{"num_attention_heads": 6, "norm": "rmsnorm", "attn_scale": 0.125, "extras": ["paired heads", "shifted keys", "exclusive self-attention", "value embeddings", "capped logits"], "init_std_qkv": 0.0167, "init_std_down": 0.00258, "optimizer": "muon_variant", "lr_head": 0.00606, "warmup_steps": 0, "decay_shape": "linear", "doc_mask": false}
Each number is 128 + 32 x the weight over its row's rms, rounded and kept within 0 to 255. Layers, rows and columns count from 0. Numbers have three digits each. The size before them is the row's rms in percent of the matrix's.

# down: layer 6 MLP down (transposed), 1536x384, rms 0.0258, rows 792-811, columns 64-127
# up: layer 6 MLP up, 1536x384, rms 0.147, rows 793-812, columns 64-127
down792 094:102188136116160088210140114185107179167111096084089153098160169113134145115127162118150169126148141140138135145131118121149146136117160161117147136105081142107109192136146119141152138126114116
up793 101:119122109147135162096161137090130153110164067129114090096151114181118171168166140089134104124122177114114142142178146113145140092137070113168171148119153149181178089134176130148159143095148143
down793 101:117145074113121105095183141095132144126145141150127086166117109112057116228150141094126133138151138164105150131165054100205149061153128141138174124070138197170215160072131129115105105119130150
up794 099:173112109123079127099159149155123133125175178171210108105095134161102152162177151107139062123123175076096113181096133131137143144125153170127092175104117166161137144131132154182135095138146172
down794 096:126139165087127095154145119117148086135188141155072126131158198137100172143121105179091108156191093129106126208093125146099133137185105098118172093160202137098076150137156109140169109122111059
up795 098:168168116136115147132100099149173137103186156136156142132157170135048071106126145150076124171152134132159116095143105172087105163121088106170151126096147124099109123110154148091161104127094161
down795 098:129150110128123116102140151159154141061188130164109118128080160115109123127079164097113102132111086089163121133170065197122110119100142138115158134107124144126140139147179165129217077150116166
up796 092:165150102191127153124123088073169177080119104066098113148164118146130083063126093127097098085110167173192103074079143150135104123162126127156109115116128084120122149130168148091068099089114114
down796 093:158137070177175153129129130144125131188077116107144155132129080105139059125168101140114135116114180157159111110117109140067155096126103065141107184136125183152136088130106083110112125142082134
up797 109:143164127074113116110119125103120080095123104123140110129121160177079144165152116132115113070178086106174147134066124089153128184135144161091171117147098096122125096106084165128126151133157174
down797 109:119174120154107145124127113140185074171159132201146207095140151140115147090146052128166176072127103112166164133059140053134121135157131129128147148109122123050127126154151136108142080157138102
up798 104:179173128153059129159186144128153096096189158112128069153148095086150113115115121114124138128104135112090182124102125075118103119137098115108093185148084121141110096099134091144125144122106133
down798 101:111079100111072185166148127158189123092112143131113090134148117165165090091214130147147082075050169150132118158151152117124114121108094140105113100142143142112091180102086107142153046145115089
up799 101:100103106135151128106120157119115099097088135197096084157146238084093141153127162154146169069150114068143128162181177113118142160132153133172134107120100124125182190079124125202132149178115125
down799 100:136126129173134076172163154100130098115128080125119132102157070149124105099115158125057139148121141169138121121131045112110132120128161093132130132160101106158139105151115132086169124105175106
up800 100:132146124068099182072081111164135157105130147175183093179130037081099121089094203162134102113121102136126093138125156174158077126170102104113155156157134068139136171131105132060128166179148108
down800 101:138136082182152094114147080135040146092199158129157167171129142145071126149088159139113188159103108135122135136119124158165112160084132072111162097078114091147099108120119117147101111174115104
up801 105:147142131201123124130164146172085148126126165123121080096113127117095120097141140157107191157136115092211088100135084163167087133117078177115134172125104114154111149148034159129144142139142169
down801 109:115159154116106113135109164109163085129120079128179146153109096120108133203134083156112095079096111105172103114188103106116149143159167091104138150117116133157145119152183088141142098160196095
up802 092:148132180086167135121108145097115158092116153091114114133197166136153147203164153123070174156093162122143105120111128113103134126139101100149143172093085131182088070099152098107131145094145124
down802 091:166075138133132152127153058100074141127142093086134103129158085110118118153097155066095125154132132090153153106139164088096132153107173191090117096130118133162149147085157149122115135093160140
up803 099:180111070177104096092088154127115057140114088092118111119106128107125134122139142107143176108115128116143155126186079137167134146110144088186170106113122120145159138127071086119126036123142072
down803 099:181097167127142072091118128087110085138132027083127149208043168142181092121136110110135102067128134123134105168161074094115134126069150089096141115167103086160132143170129142156139170164094132
up804 104:190158183170121098075092124137130170135135122123176153148064139124127147109139111122142140061063175148167210096161146141108166141165103110107145114120114124167110127153160154106101111114096157
down804 099:149144112158140050140112135123102141164162080132123121157122157112127163109111140153075175127171129080142127157141163166146112146156131184137104104135175207140101162158228156177170165095136144
up805 092:145130173098143133100123152097131114058097149078164170136216109119150124068111123129100183172089176118144131160176083093135148141140156108133126151152158120139113155094140169122120131126087081
down805 093:150074120180090122128166076152044134198145087112097117112039128090084143157122092122109125166114127118100103082114115147129143101122141137120106117155136152110174160128076204119098170145174165
up806 093:146147091147201117119160156118142135145121081119182168136119144198163143186126186124133136123163086178093153167131118126114156151121123138063091111133144145101110139085099105099143149129107156
down806 094:123140102118081121121081172126134117136140134140136132130128078125175152148108149101109134120060140174142178168106086125138133102137111097121148072111165136091135119141066150090119101174161145
up807 100:126152113125099162143098161134134136148118140079139056060159089147182199102173098138146123157123109124150139118143187208193106202123154133173067158092080131148073158063092096179124154117128119
down807 096:091173091043146057114129076085173134133115147183146141160080088118151095115126120134154122157133198153094111183102122132150102148131093201097110114151095170099160115087111144103150118122133122
up808 098:095128120158143095050145160148115090130096116133121119174150186175140176114068146135139146135157151198106093113078147142108122179143132120090154165137133171127119179117135158173175183114143077
down808 097:088101121166125078124090192098107141111077117129087108096139078120169195103141087102120111131207112151138123119134131140148144143134116144159132121164147144202163170117152131155121153118135126
up809 104:143102214128176175160141147139149160175118109138128127096132137168144128148172072087153094107164157162124129144156152053145113083090106179133167140127088222133114109098160120142143184080158171
down809 106:172176165119141085100149141055163172179150151182123122116108067110126156093136120122184187131081112132119093094145179131105148063084140079138119184123158128146092097129158124110153121101167161
up810 105:166094182162123189131127115128177133135110140131135170149135141142084174117116146150090125113140090144117122149131138130147109160175089222104110119150115100104146107136063122182079138168068127
down810 103:128175161150138119120152119159055157110091188116080116087071104151145140145186136122090128166102102159192133139105144111107154137126167086126139188109113090079111119071142140131135100143095132
up811 099:090179149118047130066182152151154155081111102123117080182150110092122124132158101151155110150119129080148136194097098120082087144113128133175169162137110142138087137126134131144162119132113114
down811 101:135061136134168093166062147139132138147187059116128202111148174116098135141109139113145166075139178165107108101149094122110154116119175181117113159099172128124158069086125168136077174110118111
up812 097:108148103097129118154119154244083123122152121100132145073152158114088097096132095118079171111145118148156123215112113106123149128147174151209104124112121129126093156131151175121144142104133095